config.toml
lr_head = 0.00729
grad_clip = 1.0
decay_fraction = 1.0
Each number is 128 + 24 x the weight over its row's rms, rounded and kept within 0 to 255. Layers, rows and columns count from 0. Numbers have three digits each. The size before them is the row's rms in percent of the matrix's.

# down: layer 4 MLP down (transposed), 640x160, rms 0.0748, rows 81-162, columns 0-79
# up: layer 4 MLP up, 640x160, rms 0.0746, rows 82-162, columns 0-79
down81 103:085077113159121117136109119095115152098166116111085092112159095134119122159134087174138114115143143114164158100138097128172129132098091135119158085089125153175106155131170149142121149100126124188158102145096147158093101108137105101108139145
up82 107:107128131165142118095110137146143155131148120138143103147113104135088115140150136148138148161130151134152133176170138096146144138079101138138125112115137097126130097131155145092138159129140112151121108111096112094104138203151153088080117104
down82 099:126143114100163182109126155160105099157082126165179115111127149129102148150136125112114159088085084107128132152068129157157102137159145139089162149136144160084131147128100132153121119121137166147153118119146112110124125091156154162111128167
up83 102:112116117140096130119076100128148120156181105167128142115159122131108105137134126133104128122106098150124122134152143086150163170110177080121127134138120141153142099104135118129180148181129131157131124145108080133112138126121142107116124116
down83 100:103111132135097137128152086159087131169141092156139129131122156128120142131143086149110131108174145150127099123137146096136164188132154080151114123105127079109110109129178140115126155183112109139153132120120098140132168133167116144143118090
up84 097:179090100166113122108163111121138112113157153123148125138134156083131092126148123117179112078119110169147133097116110105137138095151114159123160086151122135118183131089155083129131158144126147112210136121097098104126126116152136097106130149
down84 108:101150113129120162133112150159135112127084095077139121095131161119108135133093128141119149167148113153140158164132131143116111132104132122148110097141140149128094116139093116094126129117125147124150136143134154112125126140143137139125125098
up85 094:159120176103135109154151131150112100128122098138154149111114120118162130095133159132083118131108122068111118143098117133107125116185133131107155151114123164135131104128150161126163161135104141171143131134112089128162126107091104156144117152
down85 085:126127079125120160098125137120129123114120144150135098153147147097146140114067121080159100113116138158102122077152153131151134127106138186145153144131137120136103113151118118134113122137160171112127148113133091154114146164143154121151158103
up86 079:112172135120127154170109109130099090120156121091102144146120137113142093139132126103104147096122140154146112127121161143166124121170142115132123125118096088085092132101149121148162177114165095122140154086107141156152129165145143141156124080
down86 083:150121122106180185095134131131141117098138145168135127122136134149112128128133111124113101142172136113098132126125117086125109112132113088069118121123119144189153147155150146107089131112149099157117104146120106175160114127123110106139127145
up87 098:155149161120114121129112149187101152134132138157129142060172124105101112115132132129151097127085109126125144104133101142156104081080125142112108133134152140166144122116149138103180127180119114111141112131130147143132096113154127121122101127
down87 090:146117153113140127169131136121144073132138145139174087155148182157180120147074136158106151151161115106102135085137115156123135150117122111136109156125136107134157117139099152104133159095147113108088083148124107144126112120147131120112152165
up88 100:110096148115141104139159148131111113145165092151116122153124141124172107120181138114143136175118118127098121141153076159105167120144111121124144096118123094144130147077163140109123091111115153121113126103172140127120117152165161101089138098
down88 094:127164157148137107140107203096107131139108093101122125118165134130115079155106109107172112128122153156090141131132107121159105182131136139118102112088142159112095138131139137131100133085164152102136148150123114076135106072138160140114121116
up89 106:129128129109133114117152113112156144141136148122094144100117143143147111130094168156085125077133162130138155154154153138136121148109107166085093170149121128161130115098118107119119124114106161153123112131127107070119123089092135109106121127
down89 110:150160118140120157100150112126125120099109113147117167114112097156120103142120091150126100174129102097152138123114110081122174113107133115079160097159120162123101158197123096115106110147139107133120150099163127144151128088144192091116138144
up90 098:113139120157134141126130149168103116126143162118131153134162094136131140121042104137080077126132126088127097137090142135139140082114120104095114139076130099094100142085093093104117157137126163119116123161136157099163143140123147118130113139
down90 103:175128117099137125183137130130143119147176150147103121134140107104126097140115132162142144180147134205107103118107099103131136149133090160136115094158106117145111081165127142133135148126115106146127091119123132107156134112120099083161108138
up91 105:075104122163144127138111126119134150132124110139116152130123112128098130116149120112165131099131148135115106095132144152130137100158124120128127109120109190114121125088170154104126103177093105159160125092179098119144135102156160143136103157
down91 108:121074140110097121175130140065168168135108118185128104104066107162101136128102116187151096116160137097083136143101134105111125153076148130136110094158144124072126120114094105101135115162116116095127119127132107176126096133136156137177163125
up92 081:112090112120143170115115129137142133103101109117095153170142091140154156125120174109155095078160110123152116132151113103138086092142116138105139124113136123138174119116147122133110158140144151137138135093175103127143096094113123139127186142
down92 080:112109162131131138110128125148148074175168118123139114121127160155087103193128144110127142198119082088127108125102073122086100140135122102125156139105146124097150115115127111122157116102160137135125093133149129138119099123151129167154110145
up93 106:090099129111130128119164148182129118113134143087132107104096150095124113094163102112145174130122099132135118147145169127123145127155124145098155107127124135124126134137106141093147150139114136151132143119110101121129172112138076124161135105
down93 090:147117116122098128134116150155090163146095145141149173120103116132178101143127129124140161091094081151150132078163139119112104134072130116154131162125115093110183109135156164152137112125124146075113175128145084146137076127122126123126160126
up94 106:146130163128117124140124117150113109151135148088103071101108128099087125124124121160105134176122091149130099140108141164123113140124156125157137108130115112055161135106148137132151112086111137098136139144156109125151148117156157152080108137
down94 108:145121138127123152106107140151134149111142093126123057115157120150082113101201131156120115139146121125127115142102133093125148196125128117123109086154134124151106150092181158141084081141145138126088134139162102185153112086121105127130180138
up95 112:174133171112090122097135137080115097118147127103153123094111099104141154167103103131155138161127130154179113139133142165123153144155129095100107133132159123149129113119126116110104173099110180095158155133150092085163117155117147135099130145
down95 104:141133120128105115162145137122113146120076081147146096156118136115125111147122133129121111119162123189121142115081117121068139125106109134144105113144100119098142125125095164102113156118154160150161130145119111169120119129145106109162176122
up96 096:092105110136103141129143110127108123168120095121139151136106102087134172086113144093154146163160110110067158112117128114145115152114147132111129142121162169162149092149123106129111112165101093134117181127144109121175093081108118106139115121
down96 103:097170139144126134121110132132152138091116131095154122085082120140143148123136110137104140112123134120122173122158151112094141141146124162173092123096130147110099149151108137067155114094130143108151071161129129094146118130161123149097178093
up97 096:120126136106175148150139086117158136093150145129107099142157091150102116109134105057140120162109126109075101140110157153131126125129122110127090167122106121156124088129149122140140082125127146120148111136179139113145175136091128119141153141
down97 099:166118131112120122120143128109153113132132075138190094154139121080085132133130124136136122164141139132104160168103133144097153117118140117173154114169130135149123142163129142132104159080072099154111153107121174124125133148189139143185158127
up98 112:148148129091123176169137136150166135119156134132099113111124118118162110152146092121109164161103125124188118120136145120082107147111097098157162144093143124130154150145127118106138120157109157073108164093140091138169089137114119105111157100
down98 106:115122147115102155108165149085140122124147134148124078134144153093138123132152161165098088167144125130094185109151147118094147082098165089105142094116116118118148139171142140131107108146127137146126168143137145117196150166113166135132148144
up99 094:105096127130084095136119119104133135140129161134092184124134085101134141118169138114148123137147139135106118139103150151109116168121115122153170119081126171120133118105128136133138078171129159115159144133082097164120113163114169192093137122
down99 093:134150111116152103124142133103152146141108171149153163130139120139150125173121120119130110137158120096109161158152104097143095112156150095142093167137125133120128125140124141094128166153108137140122137119131115124119116212148124130096096155
up100 097:093149083157144143119100147085136192188163097126084099149090158153084134152145137082131101141164122156146156137111119142108113145132134151096103151127118190147148145141128142118102123105077121099137149107150127137131153176125164115116110120
down100 087:137128155110165168151112136160060060117126135142175109106149086095111134131109138101101138108115129150099131151119143110106106175132122136157128138145159139152115115132127153166145101143140192056131154156122103162127102105134146113095127154
up101 101:125149160127143112106135163137126093156110096132095146153124177089134141138166104107177088117109141119114158141123142160135122146116145133130153133105198109135120119129103145138132129121119111105136104146132101146094203141081123151142151074
down101 093:136096115127157130119139091172104132106129164127126138151119138175137146134131151116115106149145111100106134175144150097103138104115145110138113133119099123143149138078159135094113156103141130121124141102129186169098120136132114123106112135
up102 098:122098076119151116109088120132107123096134111154128101150169131136127114124149112107136130158104140113096130108136170100169077131095134115116166166123114156139098128128186147160122145153130112133123140128093091161110103140110114112133137107
down102 104:133143105133129115144114143154147149148104110148147099152111137150134106160118113127186138124143126093135111162108110118149093091132164109125149118151111124113130111077142172162113168118119101116136137123103091128085139134154153133115093133
up103 098:134150123151177123127105150125103120108180119177128131117148120124137137103128154114136152106064157099128135121129152124141143132126132128134162130112094155118182123149122130142129105123133109131144110118109113136109162121148156100137115107
down103 110:080142141087086115137147150098120130153118096072108134139120101098167131144133104099185140166149101144133139142122141168148167088125129168141137112080144117103073143156132101107111160129117125159134087128158135152121086061157135106140128100
up104 098:134104110065082092116128158124135134118172112192118126172150120093165142160146144115145128142132159095112189121151098110110157105079118082085128141152129118173172117138110171125115117148167128138138142109142133114148127142129126102111124120
down104 100:163105124131150105138132113135126132112098132128110187113126144142083184093103125134107119128110125172180122135121110102135115142108147135144167153125134158092064158158147170115108075105096106128103116118100135119095134105134112149085132122
up105 103:144084103175121118130091125081177130156148101134077141125136183129135115134135119121122118136089134144127127107137154168066120142092082149164107126130123121120149138117121129139158088150188085120144140118149114170083141129093144117068093147
down105 103:146125125100146116144114099156128125136142159069159119123156160140139132165133133123151130104141104152128167121107154130143068129137110187126138133164136169143137169177124110150143153111126135093131160102101131077104154154116127159178081067
up106 094:176112167095133129108127105160093149108153140115124099100155161080131109129100118122090170150107169154117127178167110137107110136142154120128087103122153118128177135114122142117125094141168130129145116121147112081175176126112174152161103107
down106 092:096128146095146138170114138065098065127072179096147124142156117185119076125151123192118123119143109134137162159099125144129154098092107125137134140157128106127150110112105121125102139132125158093142101127134134111088116142157119096121116149
up107 100:114185125118152119134120129159114149128112113140107138138128100100081156174078143165124101099145106173090137125150114142136107128145112088090158106108147152075127108175073126120114116105134145176149148128139112121107151096107122113113136153
down107 099:181095077158090134087164150109135116158124132137112140137111104173131112123150091161160144147136128094143149119115129111134111168148173086154137101115136125136122140139126173095147135120127106095115136132116120125167141170075145105096109175
up108 102:117135103123148118146096159134098145137153091124124129147096118108095092156146162123132158154117135107116149163128117092121134172109141165103109104172119117180116126130124118145157102139111106111117136139136116169114103136143109110164152122
down108 107:141149110102120118118104101136115194132123117112118075105143151091170110142131093108125166109171113128167152156110115142153127096134134118147121105152146120126105114154152130087088113165098092145115088115171183127134144105093136126119134090
up109 075:126118130117097108132080171125137129135124113112120140132079127196116089096145151107069107139148111099115180141121160151137115157121114131096145097159130125125143149134106135172133115136197135134134149163124139104110150147130120099099165149
down109 077:161094083120133128117126073152140142144097138170116134124149100096143138110133079135172135105125089164135139117121151072162115098138143146086062156131137125148147123152135128095099168124119115156107131124134140147110099110097162122201121130
up110 108:111158160139150144116099133086110149131102123123146100170114116152101109147128170102117139155131121149125163128125166121188118120091136100137138144110176144126164116125121119096116127137114102125119158097141148108126127164120114147125142147
down110 112:126142086132149156139131150179123110109117100140139120113164138109146102198138140127103131126153076077104132124078117162195107118168106134119117071137102142159140139142121127121109161165116163112165151140143167122120156101125119114148129158
up111 103:109112140121073167148114147107150114081114119138114162151097106159129128145121117149127113100139133170126147121122125155177169109124123153133123125126111147090125117122113096127118133189125120168119100133091065110094121148129120089130140088
down111 102:147120142144134137067115088149081120077087108142096155142117130118120118126124126118136131138165112155128125150132124081146155102168151092112127111145156165130086160116055182127108123118108127161142100122106152157135131138138127131127113141
up112 093:084107147107143118122134136132110116116097145175149116108138107114157131133154139115136122125069129138119197078172114169102124099127119122160115148124092116143105178157114133112122152118145107130154156126124115136146105129145122143138184085
down112 092:131149113109119112104102131151132107179155104143136111124098142155092108127136132085127100147120157160070062188132115106115116152162117111127124133131113116126112127135133154135098138113117104136128109147117150120134125139141123142157123127
up113 097:126199156112144115085123134121117153110119141124135137102145094146116096122141129148111144133073140140127118129107145146136121139143092144109096119133158117147116116123128112158094137144118127114098100108158086139117128114138147111136168105
down113 103:110076149108096142141119122119146133135140142117132111146111119133152109164147147140143128138134135143118125101105167123140110135156115152129153078144125165082096106106165161139103118081128134140168197156110108163133090079151128165092166107
up114 096:116099128097160127117139114115158135115149131132152116121134165171130115072098164153131131153123139085128157069100169133091161163099152113098143100162134111089128124103116097145204122159163126125134130117123139164143160130128096117149166156
down114 100:128064096123124102150150139105093127174113136083123133109137150098128119096067139151181122141144187166158131146094146147112116115099112139071128148119132149142112103179129139145132144109139136099139129144134105134146111140152128156113157137
up115 087:141125129138100104176182156165125167111119134134099134093118121124097137119129148140123142158158147084126125081131164152107125113101114154185137127110069115173163149112119116132161134090158100100124128132143091143100139108124110125126128134
down115 098:119176137119134117176123110057144166104125106113125140119140143115127127152111105106143123162150108080100136151086147124121082141147169112167110131107133141121085129117168129104119125079130117091136128156138135085130176161164158142094152161
up116 110:188167161129074201087079128129103135134106065093177119124129110148138151117148158142149093082081107152117121144154151120130145150144149158101139123151130137143118147088126150090098156112127129137133114095137109164102103150174142123104145092
down116 101:085146124174122077174127163104114118076123095113120147104115124127124123127093141113132113152167127097138109109152102114149168106122122102103111070147112066152123150111109120145160169078141133148138090156139124090135156111128182137092115128
up117 107:113118103138125120155121140177103128100114144096123094103139132169118120171115131111169154132117121100138164181113097139123160181131140117132143135077135132129091099148102150119124146116134133084139133083093120104154121107125120151147143147
down117 098:084134151155164138096080127138179152109169190116083112174097163138136135132135131139118144109109145149141144123168144134135083125090134124129150151098073162155114124112151166101138125159129098108072111169121134151121099117117100094111112123
up118 095:102120100074154119128090139117077114102145145156111114108097110112100163144126145133104115088140100124120152130128147148162110203136163149124105126129149138103095117118090181138146104159150134111162124161126109128143130132139127150176148132
down118 101:097125137123123115146185113088144141108166111156120081082102097145148155103099104130104100125145126129156119158146113115092150108119144124126120132119116144139136111170129130070184169103121107189112147146127146153122083113120115124143144131
up119 116:130134160110152161127168113141139130127119165155136160115126175101111123157097137167139145155121145126124100139142167113111060106190102085118139111130110144148106130089085072091116107152130129132113132168143135095135135130158119117132090125
down119 106:091106149133164147154151145115152112114153147114132181123172125141134113113105119161082140160128134147155125125130148084156145122158158147114089142132173115143142124093126087125155121157141116112111153145165105120168080110096134083071118082
up120 100:100086092104123110104135099133118148111078169148161148150102110174152151117136104117128170110068126113138162154101123143139167135147130154090094148121125143094112123107121158123132111119152140141069162143105120111117127120148136138143140108
down120 106:113157137099137117137142162105178111120116119120108157134143088105138110113123129171105108115103109099125160109121127104117125085064079136086144131135143113137115127118150113117152126104154153148120153122158168104107124112116134133138129102
up121 112:137121131092152148118112144093139130130075142128142130147135142109148084146134109108111076163128130088128129097185105134136139170152110113127150124145130118137145115095106113129135084144151113097080148178153098117133124195139145133172122124
down121 116:130095127153071114102139123107144139112123143140097140164131098137166117167145121131121126091120132096086084093134114128101085135085154146132120117121124168147088097130109104116148115131128126147125167183130185125165170155124139086143151120
up122 112:142120133137116136109125147087147080137092133072093132090131156080143138148130129172077140129137186114120112145118148138118112120132129118130170117143136136140162133103118166107131099127135136121144148158120137132142139090125131144133112146
down122 103:129106094068125135114116113149107148116138104171158144126125101159107135117154152122165112150133105162120101094122169125121158155147106122095122123081122105176110116130160107164139101148141124085105146103143142162131062152113094106166147110
up123 104:164134185143133098156170144151118152130173125109092084119151128169078124121122109110133109102140113113101121120185119104097133132118111137170129165145156090131144159121117084137133119131133106082105150150136128113132136146101131093126098109
down123 100:133148130120092134136161126157127141112141163132126060089167110129126108133120119095152138170178119117122150119144134113119073133121144084140101140186093112100128145138154127115090139104168138080095140117147137120106158144107145131159169118
up124 085:124144146150146117101131120154139142091171137112160126101101120121123099134195125128083182123086125094117159167106109106131104126128135148165108097122125141121107142170146124156123144121104145134075115155109117108170145139153136129121162107
down124 084:143175130149118144139124140133086148130143108109113138167174093125092198118118138057147129122145113180123126147141115116066096131113111080125123147129143129097084172112138144124097143112144146149136105102105122081130120093122122109151107140
up125 105:159104144121146117140140156114104107136102135131143109112146129157146150117133095124171130141066091120091100132134133100124160130145109153129094135114152099149100122106154142113121124181148137126079127153131126155150121118161171107097105078
down125 105:109147130145092158113108148102174165106096106108158117138117104098148126120090117109139116081100171095122156142135070145143140118126117110113111174127142127155101117106127118120132172091134139149142128145075113082129107105138088189127131159
up126 098:091154131088144082103101130124118152124165127113149128130109111125168137103143123112155167083137122111171133102113096134130178100121136145110125146206134106137146106072139143135136128153103122120136119162138164114088153103143167159155122120
down126 103:109134080124121106134116166118138118110105135107159124159154124120127144159119108173145195111117137157143126163120090110150162102110123108158089086146091140180135150150092090149122157152117130151107129137105076130121101128128115130123155122
up127 117:152137133158076111135147152111122114148126151108124164144151123121127169117118104137117101091094092125140129087176126167142104113093096184154156171107123119069155145107094140130149153099144102102151132125089092087078196123125145124160117129
down127 108:104110144104109127100117151099110092126132111121104141131116077115145126138130081120079134162125131151122137093121128146142122121166125092181092121156137093108117123133117110142127127097095132089095152172183131157132115119150129159096127157
up128 100:097111158138162140152181141094183125145106098131133132111133087098139160133148147091044129121097132152155137140151138126138111112119118155152121119143134122153101121135145151117139108132102108153130134157193098129160126139129132114127124113
down128 109:151172150131111119122122120144104107119085088166089137157164130125119145109113104109162113122119151095116113130082084127121116147144119095105138157132117121153127114121120121150172177124132112103113150140112148113152080158102142104172120149
up129 093:124109120135128101114121119119135107101145133161116112102093173163129119164140145152098148160135124150097110152126137137128135127117093088096118109113101137147088096130127139105126140133157111181131139119064122125103169153126147112114133147
down129 091:144118138140121170143170114173172126147118126149161152133112136112112121145094101133123141122112123133116113129134102134112110134102116141129097142175131139082108161120146120115134106111127131187091144158125132125097131119138082154101117137
up130 110:122107093112083151135101126109101129140129126154123119102099092120114113142205129119128136155098110157169186135150118157136084151136133126165143119136127140133151131136094125152130146115127146090158166128129141120186127145113134099102134058
down130 106:142187103144119093123106161130154174144105135179111136117149085127088090117094159108143136115149117089084083104123189118102172128150116106109120102158130064086097136130131132148175121091123150143147087112099168095137145142152133161163130142
up131 108:136122186148136125096129154097121157091122073122136108133132131140156108125124158087170094109135092116131127118093117119132118111108137144111154126131109128147142099135140102133148095115108094155107151124154131119082130100141126145134126075
down131 105:160142130143115105169158172104140063101137137103105168100163119147146114134127141137147147160118102165179162192143092098107129121116120104130113119096102155139164136161150145157128134117099070094093099120151096110150110158112133149160131091
up132 104:133130121113125146135132127154095149101138152134097100144108163119112114078134110152109124134165096150106096133142156147168114141180127125098130139112128125123124131114092136153094138188146123125147143111081120121145119151126104146103117123
down132 110:133134150165096127131153167111126107181100151108134168157113110131145115130117108148143138136150153174127127137140134172155127146136118102122110120172161111117144141109128103098122167145103102124157138070096147109112093106097165125120115130
up133 102:139106173148127141122106132115111130158109121127152101114167083128113138129159136102117135118142097123140120110095133119139123090124134120143132159117103108103121119089080117138087161154144149111094131140100168114144123168061130150151213145
down133 106:092124126098150124149138112099146130200135150144087123162169137142122129147124109138120106099125123080128100150098113142141179114161124123121105103129136162108110146140090152136171151120095127128139091157140154104151132102146167099153152132
up134 100:115127166110155124141102155124126100148151126158109151151108149122117121155110114122106152158127194137148137132153123119132105163109086104098161134090125126079085148098169153105134078120131088130093107128106136159133150121160125089095156098
down134 103:134159121132148139104116135117135128140162088150128162166116146138162168105155096126088150091069115138145115106124148151116090132132110147142143182130138117157124125109166149192128108126171100113122078159102138115143108128135070135147134096
up135 096:096125104152105162132111146126170127089113126112132141128133139144139151110095138128143128106153140152083125086149151162158111105116153105105095135145127124096130124119121105152139104139154143140105129178147111084159125140159152114129109139
down135 100:099184147160120137097121161133147128124128080088128094124164121168169132164159109108122087119150133122081112113144139156119113071141138136141118133123126101141136143164141151102135099127113107142100096141119115126122179141174127087134105124
up136 109:133116135122110137121128145138141152103120131106139128094117109116158140111101141168124145102142142105099111139134174149106138119160152175124131185107108124147109114144088108123112136162127088116101199105112107145137123126143198095102143092
down136 118:123118123080148110165160113151104116136133111128120115097173188139138140119102102089139124149149120130124123150150119135112123100098135140154096129103102144137141130097152114126124131152135153168124107132119146136132113136110151099157114150
up137 096:116092126146124128096091119105105121129107140123138135140110124096109131139101155110160163146110181165116129168150134134170095106152140145151132151148134125114149115124128139164139117158103110099148105129103115094117150179071116131150129108
down137 102:110126098140119146118126090121140155103150137160126099149174146084136109113134110083097117135144160134135125103130140131180089086121091130151093107128126115103176132122104124127100143135114135121130064138131125124153187165080111104143092131
up138 103:120122144117085143140147145140130142151125128154086132149167171155121146103155105134122111122119163097141117123168134121087154133141078157165151100147111145113113160091078147091141086135150119068128128105134102137186143152184152075126152113
down138 104:124143100134148154176159107138101092154119128120110109089185147135123107092151140128179147181114130082119171159110075144126094102113151083127159129106095176167144115091093130102130132097162156106121136130140127107135140144139129160114151134
up139 097:128152071103125131189151111127104150140130130157132151109108136141138102086119129158136096113102201108127103115117177100146160170171136114147087103130151148129147091111158101103137108139102148167091145115105089126155147098122136147110162123
down139 098:149149104148096128172160145104128123160134134185116099104123115122104137103149110106136132118114136129085113131108118112135111176164120094110095144129163184115139134124137105124170143165132128113105095137148163147106076112147131116161126150
up140 106:112146170182131143121165162165148144073152111088136139094128094142139096111125152148128141144167105163142138120169151077124113142145137115166152125177105094123122076067140149119156137100114128128128136129092117119104121137112099112151126120
down140 107:144110138114096108130084111127142138084121150132181121111121141132166158103138163154182125098104094139106127167139131093082074140163143145142138125152097123140133144126107128156129086131128128069107153173115121183136164100106129141119096132
up141 097:172106137189097110132071124138101117103159151119138100122155113123115113119100138121105138155113138092173145105083103119125148123121100088131112115136087107105145133094158175103190160138126141147127104122128094132134147126085118099127127133
down141 093:148135078166101120117133126134131116130110152160086129120143165138119151173100141104157100125134144135126103123129144113122114114105146138202196142146125161132112095119095137084096156157139151150120160090106103133127158147130140146145137130
up142 109:141094145127130067106122123105129165111121113131103106126144066128135117131129173098147108106118135126175123131132101168144158127120135162108147120137141098092119147101111106129134088152120185097127127127124110108139107105109165116151133123
down142 115:093115181119165151150114111109119137113088114112148132136128135149113114109129146109138074153159141138148147136139143128154134124132171145095102127157155149117137146104147093133154135069152101139105099069141117089142121069146108161132122128
up143 098:144088135112164111122129096115125116121135138131161128102115118174115150129130163123114144126119132159187164134155122100116105138112154115095128102137117156116104113143147113100095099115144156134131103114128166133070069153120127159123122124
down143 095:149154095114109108159134138149141088122173126146115122133135105149161105160111150125179136125121120135169108137157162174190163137118102102114126139150156095165133132142169137139122128107139127027103107126113088126141166132102146179146115083
up144 109:174124129118120139104125141170125136125093154104142093074143112150076140118127117178106129121165135148142150119151079128143096110137142142137129115118076125128117090132106115127095101129110121137144148151098129121163145106128138128108137119
down144 109:103105112089099171126077131130134176112093136088125126115160108152095152117121120139119144132108135122066149154103121114145148152120144106161138099121138114129085172111126145160107125151110145076118135147147086143138131135148164117118177125
up145 096:108118154092088119118140121118145123107061112152117137179130115134113155156146103161164146128110120107087110170172161119111127105144109164130102064081142134143163146145095095118162158156152121113108154105144102133148128123134135132167073117
down145 093:123110107134162109126139175138140100100119134135133091072182130056170121130075166149143143140106119143109116168109118121093118139119128130155153163118139134095079078117149163122125123123105162114118128125101125106101132147142098144119155070
up146 097:123138142112129134079166142091111150126110138120147127082105136078101129105109166157142178125117110157113143136111120110083067118118121108140128146093152076123175088112156091166154074157156156145110115072126107125121122128093127122156129146
down146 097:123130168124091128152185123107127112162146154152133147174128126128139141129136119168123087113142111143115109167137149163117102099109095111188098064145117113128169125153161139130086094125117126114152126097150149120059136139153126133145166116
up147 101:101116159114103094144141167111149152113144169142133094149136134085130160106157118103123117111123157131138104152131147073146132115173136154133059140102110155133122152144134115134144131152093157143103126159161152135135170136082087135144122174
down147 073:163115149133138136132120131097120095163100133130139124129170113152132129119067134104138167137159087072129158093160106160102103154096131095115162224142115114131086126136138139149142082081155174116119119138119119114140106111098153143127132109
up148 107:143090142153081136119100147103091167096121141143074151138101116144141128108147122169154127165131119133143120133132144129153138106099118129129126123069126129126154131120091084119155125088159138132079163101138123101153151141149098120095128149
down148 110:176110131126155136126151107112124102155121129166135172103128105135102117147116160158111102152164124109110167122129155112137127117135141115134108125145175164147121132156120096142109145113148120176088164158129137116131159104100109111153148069
up149 093:115126152156114140111105181146101132141103121117181125134120132100178162112130100123149146126144129138109102150107150174136153129149127113110142158146146119164089188144100121122142161136180110101144138125117104106076183132129112136102143133
down149 098:155082105130153112110103094134105173162127133164144139146137159151163176109059144108106145126143137149102092127137139112103099111108112105121112129158060137165109132101114136115139146151118136111137167143101177129099084130090150117093131131
up150 086:150108148119138135110114100116099153135119145094136137113123099121145174131122122100154126118124096182118116158198100139099135121145126104153137103108154135149148131124102170136143173122106171141144124095101147127124133114093138165137141132
down150 092:187147130111174139076139092149122119108123122104157151167111112122106091114155092131124108193125137136105101163141145088112107151137118131129105101098126103114106135136120155167105091139108137158176101139151143134143166124120082115122178132
up151 089:115130147130104133156100138141137074106129141130135166130150116103149119159116143072163120080104108100150106134131124132108115119128119125136167116124106115106107114129150131095130110118153103124136128098107157090147124173084095146090162120
down151 091:109156148102131122106145180093121112124139114144108110078123138132055138141111154129172118120110127127174092130100105123104161146140127139125124071102175145178094182138131142124088142096117122187123056093158111129107134093137138110112122125
up152 118:116161117106155122177139154127154158102138161118130145157097138141145120111150100125104147138124112119117106122127123106143169130112131131124142127146168118161164110140137118102076127150166114114104132179163142115122153126109126124190144081
down152 116:121133126142124121145150128128112096084118075163137111121141134156140100129071173120135109115156161133117165155103146143146122136151123143109131111146140140149168159110121102111137131122166118100120203070131156069113114131126104139156153147
up153 105:108137112154124091173146161125129121139164113115152176134155137156125112155098132136155132121153118119134119179142110119122130130101129110126099114136120133100115165142126146092170107137099105081087160108200142131175119164117153101164126139
down153 109:166156110119175141119087095120118125115137150164130113113138159132154142148121138105131114100127147100091116118135123123147093132139170125124113128133111076107121110127105125158097159139124128129122131121146149113152098074160157126158128112
up154 103:098133122159117144142131125123116179169115108126128106110077123124136101131157124101123109175114108134133123178089130156143137128153158158151163133137137124119131132118123073108103131168174106098100128123149155135159142106146117100163118137
down154 083:141139142118128121156145125109121125099134134135147108111166119102133136142114090158129148124124095126101146125100113142091140141116121144122134131107121104130161106134138135168151145103176149095136068148114040104087103176104115153130141139
up155 086:099152126120174126103168123131136119106164140112126142141107168124115153131123136110102149127135106141169123087136136136148101138123126133090122090144151104152111079128113140135110124179116129110113141093123108157143152174094113109132168136
down155 114:156171103093145175112065127137111120143150200112100162125121116148111123103132139095127154145111153174131090155121128105162095119112154180107119136156151118111087071130128132141131133100115089125089140148120102136088115106110121113124157092
up156 099:104114125126136158152129095101122093166152145124127101123120100099150116137113100088109119155122154123120168089138121106124141154105188154169111119132120148155146118091121107148176094113132107121099126158169142140132096173114154116160113095
down156 102:134116103133109131104133113102137104099109152103117109137129154110115137161156128097100151139106116167097142108117104129125161121147127123155132085066179102145138125153122109113154131120096083116112106148140118148127144119180144117093152168
up157 090:109137130114128147107110106118096124145116114081132092152095158155099134152152146142098160177152101167127136111111175146125130142114124125163120113122098187119134088113109076101149168124149122138152120093116106169118144150076127126135151138
down157 099:120127114172102138133140105159158094110136171121086071159114144140151125107077120117178103171163087115136149166159131097102155134115121158123106082109120143098074117117138148093106117141137134166107130133174090144151123092101103157132137110
up158 091:121147157151134113102124117155120155123108167140161143093143117112111099100161145128150112152115124115149149113140124126113126147125094091095162114102134120113080126142130090115125158149124156138145101120119123151100147118083179095142131114
down158 097:121123147088087170126136137097138098108160118122113139105159155109113111159125111131138120125113139119138158155125115152177086154119143127109115106084144149118148139143160115118115119123170125133135108132153109105139142137141168151154109136
up159 094:119109120132097107135178151113165137113124144152153186162156099131137119124146140107118131123138122163147143140113127119147131132084108078153159126107159105132150140133111164144113116168086145149122121145109087098111155152107143119112118122
down159 098:102151102127114172133123148111128115100124127127152116135190121110146118130143113123106126132140149069140099142173113086156118117092135111118178110164146143109120139129119132120117135135117123173104139108157141132143140148147103142096074136
up160 096:137150108115094115121097113156104136128142159129129099154140131093149171125124179182151085151184151130117118125149102177120088127154093152139106159129104162170150127128085125158137109153159134093141138107107124092148145135107149125094138098
down160 091:156106135125116102143128135148149134117145111140131133090156143065098101122099142147157163125148108151158112144101164098117128148165101122167100093111126138117118129158141109138091141135098150123101135128097132162132158123121098150129152115
up161 096:095089117170129140127140155112127150109120134126053107105119155168135148128111169123131094126097064192140143127110112123096169139142102124100132159119132144121101114107083115107132145115132162069110117113156140125120162181118139120138117114
down161 092:122150129120071155126084123152114113140114125154083112118141135130136112134140138093122140153103091139135107096118127125108112164130094110120129184142133104147095146104099100153100169118078136127128150112134113122097108086082137107152118135
up162 108:166117111114129055078105098131110149107119193095131082134119110150116125165110130121141109140157119122137105164113133141108159113124121107137121134163121137166168104163143096121090150143138095116114142134170155127133147118138127165133077119
down162 111:133120135132151152143154134137096076137147116120151144147116111128144150160137161098110154128087137104144139122134098090154086128085133098119138166123141128115124106121120109164134154096104132087142129131116086131120161159152116141141090125